Part of a small language model's weights.
Size: 13 layers, width 384, 6 heads of 64.
Training: a variant of Adam for these matrices, 4718 steps.
Each number is 128 + 24 x the weight over its row's rms, rounded and kept within 0 to 255. Layers, rows and columns count from 0. Numbers have three digits each. The size before them is the row's rms in percent of the matrix's.

# k: layer 2 attention key, 384x384, rms 0.0669, rows 380-383, columns 128-255
# q: layer 2 attention query, 384x384, rms 0.0732, rows 381-383, columns 128-255
# v: layer 2 attention value, 384x384, rms 0.0507, rows 320-368, columns 128-255
# o: layer 2 attention output (transposed), 384x384, rms 0.0476, rows 320-368, columns 128-255
k380 098:143129126085141104170122106136136130097116145075104134163111154128143127130134185165129113133126139121132158116169187097114088094146119117115108165142104076115133143128155138087085133117109138151118156128150097126150158132150093105126124128146115149122105139062128096135184160130130139132127107110129128143063102129108148137093096139078124144110095099187146101136165153102118166123123
q381 089:126105163093089095110097130119081133130150095151131132115109128167140163127126113161177099117117120149137126107172137109119157124126166113114115146127131143120143213123175109153107133132157127142122146109097149126121120097122144136131142100132125084137127154170128117131130126132108122122125126123146173128126081108109141135126160101164129171162108096171101113137151146115113126169120
k381 096:087182108101154124121172130137121108138127082117165149149152150109096098126135163121122114135143101098076135126110084133165134140163159130117149135111172145150123133089099153121133110156159142074103125117167094104123111114124139133136145115100096171160141122136127145125158142116137146146092140110117150140127189113128132136118159115156106145105121121129164078111100086159116102127092
q382 095:106117152079129117116108156130123117144163095119141143152139117093138131100095143154164190087145132124141132121153141107124141132110127111110102126109128116086149156157125154142147084132106099119138094075135129148114067108139102117187138099135101078146153143149155112177145116128141117154122135086150162153121112128169142132107126145144090154131131142141088130159149131104147145121115
k382 096:171169125106159124130086118123127094095141133129147131123126133148112127113140105144117112122078122137104141112120119137108142163125147143155093107119139119135116125124156129126139144154112082110132143133087088120110114129149126176153169136128096185143115149149127130137132108122122171096107149126113115160080185152123141142137142090107101106102080154100140081076147120129102099140141
q383 096:100148119138118063117097182130087118110160125127136127099155109123156114124121143100103157108177125093118136118114115163123170117165132153131153141122151165139146153137137142162122105088166145119141183133131133141154103140123139131095114100134119100142118094117129130104130105106124109135141118093134110156134140109138115150128139133123103143179108093174106123141147144098127121122092
k383 088:141151120123144137125103124132133137136128120119159098090137126116104147142110076100110059145131108118108097121109106118128102123095140140132100120112177116178113139128102133167157119170089164090089137145158142121130098148131123166130108096141124130134126131151170135174130145134113175172117120090126141128159123172157154109157141129129143139159100166129148093141132114128129133135143
v320 089:139153106113114135120116147128101107108155171104185130114104152093120122145140140109184124128110101135109145130123085142101087141091100129110132134111133095169088136136126092132158127179140128143100118103141135147110092129137132147133171126123135129109128141156088121109110137137164188117128133117101133139133117077115144136104148099135119122205124189120145055090105097082119100155147
o320 088:101143115115102128103111078095147126139115158135144135158120127144130128058146062136119119116117135112123131094150110137134159121115114147141141129118087125166152111124111189164121128127127140115113090144097111113102146095090114129158117173151152121115128132131139144136146133125115139145137157128123102106129121128118098122138140157105121094116165137132146164130146126112133102167121
v321 091:109135120126159101108141118138122117148134140098073126093145117136103136097118144150135130119092120110114143089137140109130120136192127143126167149141117132166151148092104127164139089161138096089080090115129141089137126068109111131114134081138125109160132093129181129126140080133156099125146123101120150132135099135143148152142110133124119135110126065150112111140145106124128088096100
o321 094:130131108162150132114133135150117117125087141104157109121136136126132130172118157126100176160124118097133162140134109124098129154108128102139117142141145156114080127113094099129130159095151110155120152115099108143128142146129134176105156102122126174092099154121094093154156135111128132125096042143135173092114129163138130160166124122157122117186116134095067164082137107152140122095100
v322 089:123129091143104132153108132114140138050147116159144135114171104071083085135134132122137114128122110116092094127098097143105104134103095165139156115098150168202163101127159122127093112132131158134128135148117107150115101084149161128130134136144115134101088155140127115076121148127107111116088106091125130149155145089141103106126149094125131133119134172089155114099090137159128146165165
o322 095:133101111151108176163132154119150166125109141155102154120106144141136154117111141114155065117134141139123110137120093104140121102113160150116131146133124119082105117142134126120117118114096147131143112151098124088086156101172160092191160162098126126138131160087111141171150166145143120143160157121104106126140141096132124133088103144125145124115148104162117147173120165150127155120166
v323 086:104152114157143110106145128106150175106164157093141125140128114151145117146182143096078113123135137151140108119141147117097114123098131138133081109137125169150130092143128111108106128151140157153123143081131107135144128161182157121136185149131126140087123138167118128125114156123135117146151131162139164114147110131143138107133107144117118127147117152147117113135162122142141166119138
o323 088:136116140086104144056174196146103126113093121134126148107168095121131133104109126127189138144155183168197125105118149130124144158158099130121143127114146145145123107101144101087119120097135105127118096158124166141167116076105138115122082180134136115085118127069138193165141145138145165104139127125126116138135129134109127128154158123163161130094079145090142125138112108112102128166140
v324 094:159083100128158114092101113132152128136116146087137116147137141136134118119115089115055125128134114165115120160141149153087090126084124159123125113199141129090149145184146126130090152088184118151170142127110131104141161160090150161125112157154131141137141097127116101144141130095139114130112148101119131151127108095103115089116176119105131136114106125128118121132150093143095183152105
o324 104:161135136124133134161192175144130189169114140121111169137157116166133147094146156143164090105111137122123080129151121146160100121166101154127127153126136136108135147125116110100135118130117133124099083148137160150177133111106145080095172138112119124175134125084167122121128099166140107105131135137088131100117136110137115128081106118124094152127130147134139104125123156136139135104124
v325 088:147127127144091121097099099124160130148134147096155107153095165101115099113092107090121121164091118155193113118103111143109105123118142087105129112143141114140085132129101123140134145145135136132140123110131136110111146165086110148143124110131132159103199144153159124139111179093173113156099118141124126123141115131126139122116133127119166108130113098122131154121131139102152139140180
o325 089:116139171100113127070103102095121173129132124142153177146156148146150144079114112153167140091133149146145113128128151160131100105134109149105145154135131117157133123125157130141121147087162148096106112147152108134141153061116110139098114115101129093169127108125137149121103141142115115124106166097126106159120141137116136117139174108109096143129105089094152136164133115140121123152147
v326 091:119110131140113107114144122098142094147150152113116156113109078154148139094170175189132127141174123094102154108082113141115129082171141071111101147107097120100166120117116149120105146128088131155128155136111104137142167125096107166133132135140097116114089110101144147114126097135090144106073132135110131116113114090135144143141118150142176118127138115117091133086103092074147136086152
o326 092:152163120105127091090085113104141131162104117118160138105120121141148158149166089134137107109139109148078139113157131147141123087167154151112118112127125121149108157150126133137140094113108149167168127135107125138133126147128113131073104097153155103160141117109132109127104104147107110165120158124114112093139121137088107103103129104114125138138094101144123131141128106083073133130101
v327 087:118131147129144119125135125125153167109170099179179100120053106152143118192106097126167105127118112163132143116106136121091149124127113133112113110205111114072105157139102131166116163124126150183155104141143152149137121087134114106125119129144098126134067135167098140140101115125095122110101164132139131149133176166109154132125124101101105101173124134139115111113142140074146132138123
o327 086:147127173132126119139103129100117120160076137104103117120133122123153119127133109157114111107143086081141118137116158125099146093087128127161180108165161159120126142183151103154158085137119103098132125163121144148084141100113125135101121174144161120143112132139153123128106141119114109130121161136145154124113117122089154165104148132163111147119118110119116122120093135150089112122105
v328 097:132123143117121131146156148097135121134131148161128093148136135173088129124151125137155106129107105142124140164087099130080092099075149103168148137161086106122155108163144096090183136149095154130149086135099105157097144130159134150077162147138164116078134124128127126168123147131105127123135132150186149086114144164095131135150134156137118101145126151112155131115143105077122125108159
o328 102:136125138154108140157126126099122130151147119121097096119136155160135131120128127114129120133137104126111121115138134098169075117087125161142154136139134118124149085165119154142140082127103110137099124154139126173102131150080159158151144123129120126102111124184109105102150071117097078102143118130145110100092060119112075119123139131087087105132153134166100126089128157150124109122118
v329 090:148116110119118101147090145128160147182129163183107133099079103130122134137143176139147086097146106121142150106101152096142136109141131105130096133125103100154155163078110154142133148101083075133133137109138139155162121133134149127174124092097090116105116162128129106099117088150125093127132145120105116132122106067140123176126098132136159111128133120108141119121162155092117113150131
o329 096:127134113110124083114101128124143118069110101115154148133127099104106099140119110131138142144153132094139177126102081155099168099146133091113135125139138141161138131108092146160087142115178125132181116115120133146111125134138140117089093171124145123114135135128151147158148153131096179148127184137128137129148154138100132115146150118141169141126100083096125141162156089102076164177101
v330 096:127095101131120156132148144132123126125118119144166164177125115116161107155114112079142111121108138107114110137127148109094095110083133196085156124147145183157134135186122151145118151172189145141163122134117121135153119120135132128120164117123115101136110123156134121152105190098108124135147137160130190115124129075092104109090125115122137125138139159125139145150115098161101162124091
o330 092:099082128149107120110137146204103156112125156112163136144121123102091135148126147094163101106163186123178099136117132119140157117084154131136114107132124133129122135101137133097133143171149120104136104120150120126198139140136124135125146129137145111125196119112144138114155129111172166125095144099097164174112140131141124138098091174128110164094107104095074096139140165142111135106141
v331 087:108116133129129160107102165141119093103110125121129124148085168158110162142138105133118180120106100153194096094127147124112158131142138158143140131123111120074146142109134094128148148152150160110158146165125139097101118142140122091162103107133111130125127146116177134144122132105141124137081106170187114127109107137101161103145105101121164159103150124161128124132153128100115106098143
o331 092:146115150117069130088102146107122187095137102128139148129112112115154144124113123137110102128160148109170084155067144154097133102080133141119117130098141110112148114124133105120079119149134119151132110174126136135119117120167147145082162131106149107131131098120122148114091126138102140115148161120148098111086102156122153128134131101146134165156122127159090165150105184104083140157095
v332 089:112138106125130102138087089088117132107085169159110132098154152116146142118108159132156106136135128154184135122161128102133150112135127171136104121109135066126104122152100130118147139104130113124154116098170138131104129134070141160112154146155130114139137137096131134107122121097162113115115109152054118108131125112155137132103142139103141102130144091124105136144108160157153142071135
o332 096:156152168084135088113126082118102112110103113129110117112122173092105144129103119120099135086146156147110124112131150147104128124180113121124133126146133174133110145142144136126126176128166159135122137099133118090130137124134142088111075108122128134139144162142129143133081161118111127161090148111100134170135188102103179144168139113141105093105121122103141131115160095137125128134142
v333 101:140147145135115113125171118115145153072155126126107112123135097109136120104161083114139133108112144121086109128129106119100109159087114168139098131115131136148121095151100078120100079131110129151102121128123092115122113106151161146081098175147101148133137119150127150112122167117112149144120130100148126141111158108121119131159110106081143157134111140134166100111066115147158099162155
o333 104:146120106162126197136160127128188167189105164143104128128123143158148143136109154124094086161115134175135082121118147112146116189107153151121129116127135115074127139140133115091142142115116164150111136129133113105141127133141160116195142129133129120118079149099100101134148159147171126146128096153115100108145145107172093149104122135104146105080163176111122134133116137143160121138148
v334 091:110107125110116120136138154117164140167131175088115098142120161115127112120141110106149135147143124138099152106154110121136128125170161091146127136120159143154117135111109090152122131113113151093132091086103133150113105099154131106152119119129139110138119141154088120082162127110116134179120112124071108082139120072142123091143155162133150146139147103084108144146109134103170086112146
o334 093:108134098099154128073101107115124147115135125141115154126161115129125101157121123158133103161161106138126145081107086129125142129174169090152124137152144152138141124107104129125154092105173143102163140089147135174134102117146079123166109135152113129133092141122140117128147126119096119137129141101135128158143153142130090178105113147136162135117133138104115141085135079116155135137130
v335 077:117124166134109141122123157105112117097152135169156076140127130115104118107108123095088116141103100107174139132137200119138148146137126123122181143100121150117110132109155119170177112060096130112156125146136097159101109112155148136133088148117135120077175112131128103142162137147146121119161144125147177156141145145085141155139130123092135130132106109160136159162127136093140117097141
o335 081:156113175108110140111134151096118094112165142122134101188120118104126083155157119126134145128125111143130093163107174101108159083097118134121117128139108107129140104154152127101104127131070108144138134158073101155090119107167125092099162146114162156146109080204158131144124120117112130108121098114186154126093106132112194114138149072127153156144123093142110163152089131121119107153120
v336 088:154123132106142131121145104122147113133146122131143110134173144116149133181146171180127113110150138105133097138128112127133098119095124163152099126129103114095076132148161146083136172151102154126152179124112135146121098162154130107135176162119126162088134112144105142128103117120126103120150123137113145131134118131148141144127121097122131148137125109127123132138150129149093161103131
o336 086:109150110097178129133167166133106110137114121136099151097163106140099096141140122098115145117144157176139130121140101100146136117116132152115110167098103133166109126138101123134165108126129136105126152149139134106130096100121147089134109101118071116115198139141136131177102113140133121087142130112134130171135157136134148145130128149106130160129101139150116115102116114163168131142125
v337 084:136137069128104114137086112106136112117114120112088096121130129132124114105132168195130112119140142138123134152118158101088109141145090105129131148127056135092153145148149170119118125153093112120132134072113136137135119133057113164130125104102154135138156146144177143090135102114155119092099155109136099138137149118167136171114187112112128113132105133125080145094126127165129159118091
o337 085:087124137109158107140137133095109133088122114144141140119134148140134134149137100131125176075138099112031094103142179162126159106138119108127136182103115149150135159133125106132145119120092177105093116134131127162178147123122125112134071137142111143149139141157081126129174106135094118117108134108107138082107110130151128139154151080109144123121123099145165109132110101128104152103133
v338 088:153111111115154169114091111105122174140142098114156141154134148122124148136143157120136126126148104153099133135131153124146149104159135144117110090162091184094128114175090100110101155168202115143160119126131132124156130120103117122135142118132140137183118109146110142104125145146147116128136148116101130108120138131117147127111167148112106170080108165142115172100122163186099143145116
o338 096:134131134114146080184130098136172129124164165128114165167150116130101169112124119129128116093135139158115146152125140134076115122121146101136114127136103155129160129100124114128127170101156127102112105089178140119140107102154096113167149139156111132170154149116176127099096147104154162113140141152120174193143192118122156123090092137143130116092131134130165088128125103115135116107147
v339 085:137094155123133155155144150132112162102127142150109155123117085116139127171158111094132119137078119131090132125132133112111155148095141083160159133149130120112133081131134109144083121132133120107105125165133141106159173120174126133129069108110137126148099126142133117140133113136123127169128112112119088136126118160114096098133103137097137132118145124108111120132087165138079120157137
o339 085:150113085167114163166137128157153137137149119136129103126115083136170100132106151101103113172124175113149150130115119122124141147108167113118137091161141146131109125122124103136168114171148150146107145102180110124164137095098095147204098155135111137111096166147126049145178160112134093125121112142121123112150147130124132139078114120152131105092120141104139138151134100141140158105115
v340 096:166153131148155193099100129106121126147127118120100137086177114111101116100144113129119171132174153108140108123145159129095114148134126149141120126107103154184137088149104118144107134102125111124116124108186109117146112139144116112095113134141144117122147112129166129150143147093145131124118119124139121123174165083094144135145109120109131091100118160130156137109067156124150103095122
o340 099:150134091129126141143142195157141113136134130147138144102127140146121124128131147104117101163130161151137112142092186141118120144122166156088110160127124115100141117107140143082137164145140150162119126161109078144167142102095135109157112132127094121140139155164116125138104128095134122098137090100134113116114115145107145103112141134118102122197102156136153129165149125110164146098140
v341 098:126126108132174132159138130076161106090090157140113106146127116154143122147143135109127090122167118121128121137108129133064161133129143133128142143132092129109151119167149161117119139175131151133089136078153099136112155143143098098116188149148118131165136139126097118121142141087094153172108123165138126075154131083135113132125167077143138111108144123126097123145120115160129137118122
o341 094:126137108119119141151139149149090191143149105131100122109173140176112131141125176118126106129101130130137119124114135113194143127099153101155119135144126138134138108113118121126159092165119141123120141123139105187140120144088153146201106105149109125116081123134090139087150119155149080104122115133105148122093079119126082151087088137098158093131148145144118110111113126116157134088152
v342 092:128179166143113102126150093114164170129106133163101134160121109150118114113124139126148108143097117137070121121103129096095085127134115130094146127128103139174141093105118145172117126181170118138134110145121163102181128110173142143123094112150131115118122153115121136145133168144148116134145143108132096128151122120156099132162153126095154143127121132182107140134136116135135144136107
o342 095:125089125158115115152155112173157129145142144139124124156155143143152134091098146116128182134102130119143132110170142128135097153116129098121127121164128165134113112103103143151119209133136123129109110091163120146166143143089134110176135132135125106125095149131115113145171167139173112104140110180099167123115147139151101141122152120116150108099140110095159129147134114155164119083145
v343 080:137159109118160153129151069152156133108123142143121109110154145145138161114136098174129132118110165123116141099139128125076109127104116131176122109109130129110109095157159119135087124166100144096107098169110110121171128111140109146137160113122130076127142120146164122144172143177123115109099152139121063127102130138143111152145100147117158093172121146133153137162142166148155129124131
o343 089:151121129148111169175113117130127171154072114107105115097086181125123163113131143108072131160119120155148126154113121096149112155132137169127137139158155124126113157153125138105108128124128124174109128126156134110123129113147148162154140119128115108079110126074137074126145115145101142130142089153108127103122149136142078137136119099136126117147140146139094123102135145129131114100142
v344 090:117116149109118129131096113096108097117130149112129127147119144105130119117128168123113141133137116124154143145097104140121091111128125102142064099081112131140108167056135150110120133084143148133155146121112137117104162153153121128104096111110149113056159119122105128128151141093133131119130118145154126131115100144135141127131204148136136107101147106107142120112157120137108074108142
o344 094:136146103126113142121125145108117127132159099138120131125105099144132138146131108105152075141118142154128117130162117131152134145174127096123100166097102106144143120117146200125136124138132133138131115146120121152157141160104124134111142091092160104168145101177146087111113059145089121120153128076129090115152108182193099124151161079141114119180150122146154164117159133119093123139096
v345 084:119118139126109111094125151172092116155098149182124136162157094127108111138137168158141165146120157100126139109132115149115077135110115163168107119100114122133126151150148177106115143141128096118122073138142157143103134157089141133106187136131114111139128147132122129134119104112116130127157112104121081131140118135135145116148138124098110117160151106117132147164139130178131142108147
o345 084:131108158131135111099131105120131068109132113132137099127102181101167150160140094097115153074095159110045044154116144085119127085119112122110135126155115141119137147125140076131150133156145131108108151142115113078122116139137156135120109146085121149100172105152152135119134135068119147151141104113153135144091133156114135110143133133115118130174108119142141102127149129085128118181154
v346 084:144125118135104104104101131096131148133140140146132171164127165118128177112122169143081123096127135130103094126089146154123186120114098079106129142156140095132131094145103118124074111111135074132107145106103140116127115134154134131144137169133118119155134122151134090138140106171106119111105125136078069123122131163148145169131154167097139137114110117091110145123160111131089116126101
o346 088:112127097169138113159149148155168139129139184105110142134126124115125114131120137149136157131146148103150113165136114130091115101137090095101115128128167149151088145131137136114112142137139163188146101126099130129102096083133136119125131118124111161156131120111155086128106134137141146113127178150129168130136176127133081143116111101111140135096102140128140155120128107155141149143174
v347 090:112105117121137130108145163091166126159089099139163147123157073133141114153114113131133115122079137110111136115135163152128149102091163122115144120106121143101191120171132155101135123177140147093146119107194131110126141152089110096138134127117143119119141117131150098158117159115137126149097103152111112083138162148154109117121158196135096104103149090146116119160157116128090122095107
o347 092:098142130122109091107086118165103126153159143112144092114127123158118138128092137117140174138170136139158134137103176113124110145125150113134128100139142120147152120086124095111142163155146155153155146084113135122124129119155136146142113067114136157112123133168126150130137132121185085151122115142156130139082126130113121158129124133131160104132077109172103138075136151136148099168116
v348 089:100160167132170103156151112135143149099113114185141076142142083090082111105127088127196136142081130124139134130118133124144094128109140074190126132104133144115107133109136135123168103131108152114141107089110116134086085110160145134063110166120105105105118158132118139140108127113122189145101140113110112142104120163119139157172128111096113111168118087129146090141072178095140127161151
o348 089:146148113163146152110116114084154129158110139113101092122114132135100106142148127109094124154119094165089139118164129112142146177142138156131152173148123140128107118123135165108133124138113162142100143132072112122104150122127128142160094138121120113134094102169091111156157165135157097150144094096177073104141089139140096146169147116127126107098183164084128151111136118156135104153157
v349 090:128115174151127090148101140119107130135150092108159126099142144107119134129109095135132147140119139124129087154099116141187148127088150103098130156075190096147153075127097158195102133149131115135098136194143171096098142119163149140095119115126135118105117124118124127129133079104103113173157134122128139167117142115104132133122147097105144132155136134151136163138106179118167120136083
o349 091:143127095161110112150120100139107090167128153126124109168117062104135089132121176128113137101116076138131130112136113187108101155106164103143137110154137160093097117129106103141122139107097145125118091109127085113159109151127146093140104169117150150155102158181120134112153130104127088113094119121103127101153133109171145119142172127146131185075147141134115093149181110137117108114128
v350 081:141123141128108155143134145128120133120150070112087109140183130128183158108119183146149128149139129160153169134160119122160134084176130098106148123157125165101107150116113121158126169132158121085141159150108173133139170097119117111170115124107161093143135108104160111131086148124142138138145112115139114149167104125144149135159135172100106148135113068161106075131175106132146151142120
o350 084:112115113117147086118095087116106094130139144142140100157088122153133103130138109169143159111130112134149151110148139152142104126150099127125115124123100095157155139096140144127117123113141142128125106148163131120142123116136142119057115125115146077153148154156186089123121149135088110115112112107144143129130130140174150136159105115133135144145119116123185149138108100138117102133073
v351 085:133107129159117141139129167117139195164153124141126093121123163120122135132090142107112120148125105134118118122133144144126106133122140112119115169122142122114114124151147168133149151120131146169164150172116142114133138154118097142139134092162141144094133155129130096171129162151083084151101103134143108110151109153135100126125140147146108110101114135150156135118096176126137161143129
o351 087:156131131145076098150104127112122091136120139117147120156161121102118120088111078144173148110118096144120134074090147133138097131158101129102164161196094108164161100084117102147115111144128124117113128108143122155139119124094146098135104156134160128130133155190110120121153140131112123137138170137125119143109109131111078129173131153118105177075107106109108092153168128079093129158146
v352 088:088143143101171111127140067105116148152120122115102122101146126129122116168132088121137139107139140085078153106136107142167128153147125145132124134129125118140108101145060138143119124156105116145118121140163122146195147145149149092089101140119111131149121116114127132156147098167130122084173123114101115152098150114115088133121171124087129118113121132148120127134118109128103154097130
o352 093:116133120130130134170154126153169140149101132124120136096138132133148151123111150118088138151100120146109135156148132104119129172118139106116130130152134144113095161146153154129149188128114132146127137092115105096117150120126131171187141111141092153119104151114135119137123144142182128123142098188106132119143173144144116126099140138141134084121137155119139118088127123149145120083117
v353 092:145150109107129136134100105057102125071128133091146152118154125103091109123139147071151126124175164120115088134088144109133126109095109150130117122189151126156129080105117111130176135065150108098101131135123092097103122117127162133133122160112121146125104102125073137145124106133136131128104157112089139118092118111117133131145150163168143120147139103107163107126102121157136088121113
o353 097:130155091138156111152168114126158117157132181158103117145121122113107123138140126096147076150126128175145145105180107115083128137148138122128144134123153135097094174083143139123138156086134155105129077103112124126155100153120159113165136125136126105129134125113103124117105139156148161142129151106095067118173143045136138125121118124146120124084158155103172150146153124151103080116147
v354 098:116121113102141128138121099138074098151106135143118125087154136171134166117127153196138131150128153113161126138092136142165124122104117149140141103104149061107099158139159114157134099165115139132116109150116123113123132148100145159102144113126100126116156132109160137110103096138152112147152129082138133139129133161124159162112110099134114126161143115142096152128125173105152125102163
o354 101:157121145147159154148128103087114071150142139101110098125106159141134136156173121154098167109109128133075112133168129144086096077138127136131135142124115152090110137160127130122146112117137150164087142124085092070110146140122119089081106087115137177138161111182120124146118125105091122125094092095138138140142143132135180150149128118082099105152151141148139126090126098117156125146141
v355 094:140114146133142146116134133079135147129136138134095102167109150112144162133130098120118137127108147155105156136112139138114152128140108156129089104136147135164145091154141161154135134158154107119151159138123141091157105172122123163099114130114143126114099120115081115094127126112180158154138108120066138116133161099142093102102161101099077139130112147102142129138102111147154113181086
o355 099:135105082142151125144151134143119145157147163155110149144153081139129148117139143101153131132121127150162099096157112156119129135145149099153121132126094161127126135121128151140159146143146133096112100106136107141124095137119131082186123148130121121135111132124142088121163141155180087067126128108078137121160155145180135149068124135109145106078154137137161092127150117160153137139115
v356 099:154155147111142110158097137098128132107128142134164116137115124105075141108155096083152116110131109138098116113099107098095116117148132136133170137151138127143135095145112100181136103120167136131113142123134111128147114073120143146092093161125116147137102131150134122123134101104145125163128155102123145126115152117100137121162126134141164107103102121138166109160129109124113113130107
o356 101:145127086155139117111172170142152175165129161123124122138120110111120098120143163126146106158137094126107089121158162134117141129152151150106164091127146116116108115111089129112123147112106165142127109129082113155162097157140128105142152135120128134145114123118120107145136166147193102112098138127125106088141107097143141137116118144141153135094129148110130125150119144157136105111127
v357 079:153193156165125152136135146124116132104129096130148140127139136132153107128102110158131139112102153121176144097150146103114138140134136113132152116089098103092086086104137129145175095071126118130099127126112127141110150127139106142117151119145107111131144154152106123116155125105114171116150138136126130108135109151103161135168076123106168102152120111142145071159116185113181111065176
o357 084:152122120087128148101119149103139130141119069142164115113128136055159129148104122141098111121153146152176130132111153110145144112144123138108148120145160093130120140128145120108083099107117146120128153152122119132141109097107152126098084157113139110132127133120128142134122159124099119072134104097135100145111113135129191116141120130174144125116100135080165137165125130115106107152160
v358 093:134108137118134142109152122136133113120104150177122117102094140119155135138137144155105148141114150136176120169133126106084156122102121126142156150141157086162186144102122079134119129154098150060088158127158116138138147131100108103094172090151098141130102149150138152145141143086141149103148135137133139120112132151176161115135133141126120128114136148163127138168149126173149090101143
o358 098:155136136107116134078143098084112076117129081133116079114124145117139166144107119149111151116109125078115151129121146108118136126138133126151147093141121151089124143163148105125120161141125139158118152131107102093117140164117167118097112109097170159157109133133144150150084153110120104119127096147142139153127105119115205126141143061148144090126125137121130128160128113128114126118137
v359 089:109139146105154138133105156179128112093154093143105129108157148082106141146125096123091135156109137126114112154148139116169078093120149120141091119144145138077139146161110141128079130121144097177133168158106160148109132110137124116163089134133103127143104127126108144161118113097081110137149122096158129154124124158110127096118140111101115118141143118125115107143165161146133110114096
o359 090:095105106123162119106174185100129114125134114139131165146101104127167127116127146107152121132114127088155107144146119137087219169104150134163117101143171129111108147136117114112114135073171108138144115153111125120194135130145128165104139148111105120135157130138123107145118134114129144155105124112150107132154128148149122130115117133160184184151114131155128094136099141151101128088133
v360 090:128179148123164128148114161121120140043133125177088098134102141092105125127110068076103131134093143161125092139118156096134107127130091093153152139101124163109106100102183094115123109123111122096111169130147123149140127095157128131073106113149114125101135128147139120122137132081144149143168101142125174132111124169111120114162116145110073099128109126119170116146124145116114075159147
o360 097:139104100166131172117193175103144145134134108145088094142107095151100115118132145109130096146105124151149137123144150122128204185133144101145122144122134110121125138107129136090134144144116130126098121130073110148179131130116137117180113151123124128125080130162084079169138151156155103120142098101142121100137082144179158163123122097117151106084170174097132147158128125159120118088144
v361 081:148108124143129102118136130090102148113101141077119156130082137120161140182135151105095126110128113115150119113147112143148125131067110154132115115163119158119091125145144126104157112091146157138103145133095096119126164174162092113148168144113120154126147117103115102100150098160134109127117102127130135131153124144071110111104152145112142137153131145138166130106068152154153134151129
o361 081:135110142123098164208151140131156138144132145143135141159139084112131147096157158151138107113133149164145092146105148162126146116133108140132089136161124135161124137136168119118103117131098141129124137103155141159106108060126157077160151186129148150091112098086172147117148116157165130126167136153079095124142144072133116107091089144131148154053146146126134134094112133107121097150094
v362 093:127158082150137130167094102118162141162129168109169151143169115083110071173134100115111142114164126102147100126141110141131163137133102146117146107139105153184156124138099122097100100136113092102122104086139149107130093164149130131112156129146117112153136157123112131102120181115149127162114128109060104146137129104146131125121129116124112110129138138129142131122109113172109158063122
o362 093:093135100114133141115134164187128137118111145114135128083142152097098120136091116127096154156169152178168171109142154111109155152141146133094126135125144130150088130117147183104168187141119138103142183096105114111141151136122145129185103087126089168128145139099108108151104148141176147116132116140109161140161162141136109143149145120144161123144112139106123122096168101135159136123165
v363 089:110128124107116111118129107125094147124142135101117136152170081144152105160121122138168104146107105135046173153096085119131110110139130117172180147144146088147123130137122121100164104132095115146110120147138129138121150127134139128146090142143150159144134163123114121102140129115120147159146137099126111100117141150142104132107116121100103128134134084140108172164137105111143104099150
o363 096:142095104157165112179138087129146097191182145126092092131161129138148142161139124125130141135096131151057157099148128120106110130116143107133092101148109142095117133109110127110168159115113141100142133067130117126109119154105104119178112121161107162110127125167145083147156112117162073143121109159144143152159130114133133161093114152101135088090155145151142127075124086142166100118141
v364 084:093141142162125123098143102116131104129089097097165163125163112116113141154134168134168143155128139128130141121111152127116134101098133137144111107143149117132135115129132136127197137130136098130130178128157141103081125169066104135103136103161126124123119140089133114163153114146138137105130095127103107085116117106115133097124142156109093141132132097124131119159143108144137117076174
o364 083:155122110100136117130153127124128135140114136104116120088133157162117180147110134099109118112154123111123101151135129135116128147112132112111118105158115185068069176131147125129098168098153153111166109109101109129133152136154184163081118112080151107105158133124142124136092124130117090117135143140127092124149123129094123124108156110157119133124132129161103150085168115117118058173160
v365 086:110098140155110132104122142147168141038135147143139162167144109127128120146154137157150143097126144172115119138145169129147135142102120130119116149153091155098149115160100104119124170139169120132170191107106128119133110177174140147137161127092139114128146133116132122095119149104145120118105112117116118091148144108105096100119141141120106166109147110130132134162163152145135134171128
o365 090:100127116121140141122148151121101153130105165154127147156147122163124137112128178093152142166160145153203115083109136164151143176121124119156127171130091139107119118081151128095132127161150150096108121149161134111149121073151148105119094148104138092136148145115132127136131125125126093079158140120139136128127116100158147133123148112092102133089103103142141112134135084161129106159132
v366 091:120116096131084112119132099147127059131114162131153118171119148159173152128147118175088151130150110093196155154126124166145177117145145129079112095111127100105167158144135156120156152073128166151163164118137097156113119127082111126121135150128116131113137128097124091101155132152125112087129099135175143142148106132132146137110135138135142136111118132138119177135181130119168117094121
o366 097:146113148056115139111115131087087123097116098141145141101133156143116140125140132150155142123138134142137115170106124110149123085125123144119110112095106119107144137178146139142104098134139115151180133177133146090092128124187151112066159084112162113133151082118168175132081112153108137127089168100148116130168129113134150124119150119115113149155091076152105129116101182105124163131113
v367 091:130100115134126117110115082116151123128158134136124142142095147138102134070140152114129120128180134094154105146099111108119163111100124093078108115144151114110104127099120099166073145125138129093143147124133131113138103137180161134149079133125130134111173109154109124127113096137143105136124152122140099137100135102126160117144130093146161157114107154104121136156158088133133123168079
o367 099:151136089128140120124162132127153162116127118124093165120112100151139119117152191121126113133092128094179129150135074157139114112122132114119129161096163138110120114152098155141120109118185131179142073167157129130121144115116133107102136152132100117134141110084153134107124111128096159089133124122101148095152192126162143105084160087128107129149136134128154124165166119136133149143111
v368 098:140110080124079102138121147120149155129135094142177170108167158109136112104124134106120152135088138130114144102127100116195112108110103148116101138159181132180186123121102136150118141132148114109157168130169115110106094118155147129122153130122118129149092086101125148124171114139096124126122157140074141157107155087146120088097124135135157104107119165113094100118146131174140142160121
o368 100:090148148162143128110093060170128096141101185090140139146096118133092135137097136152113141133187143112151149159126091129146116127181156127151137104128117148076114121136133101121123120108138117118132110074150113056121117120150090086128163113115164158156156127094127136137087154121129116172129154133086135171148188130120157144128096167162150147073123145116116112096168111127145130143134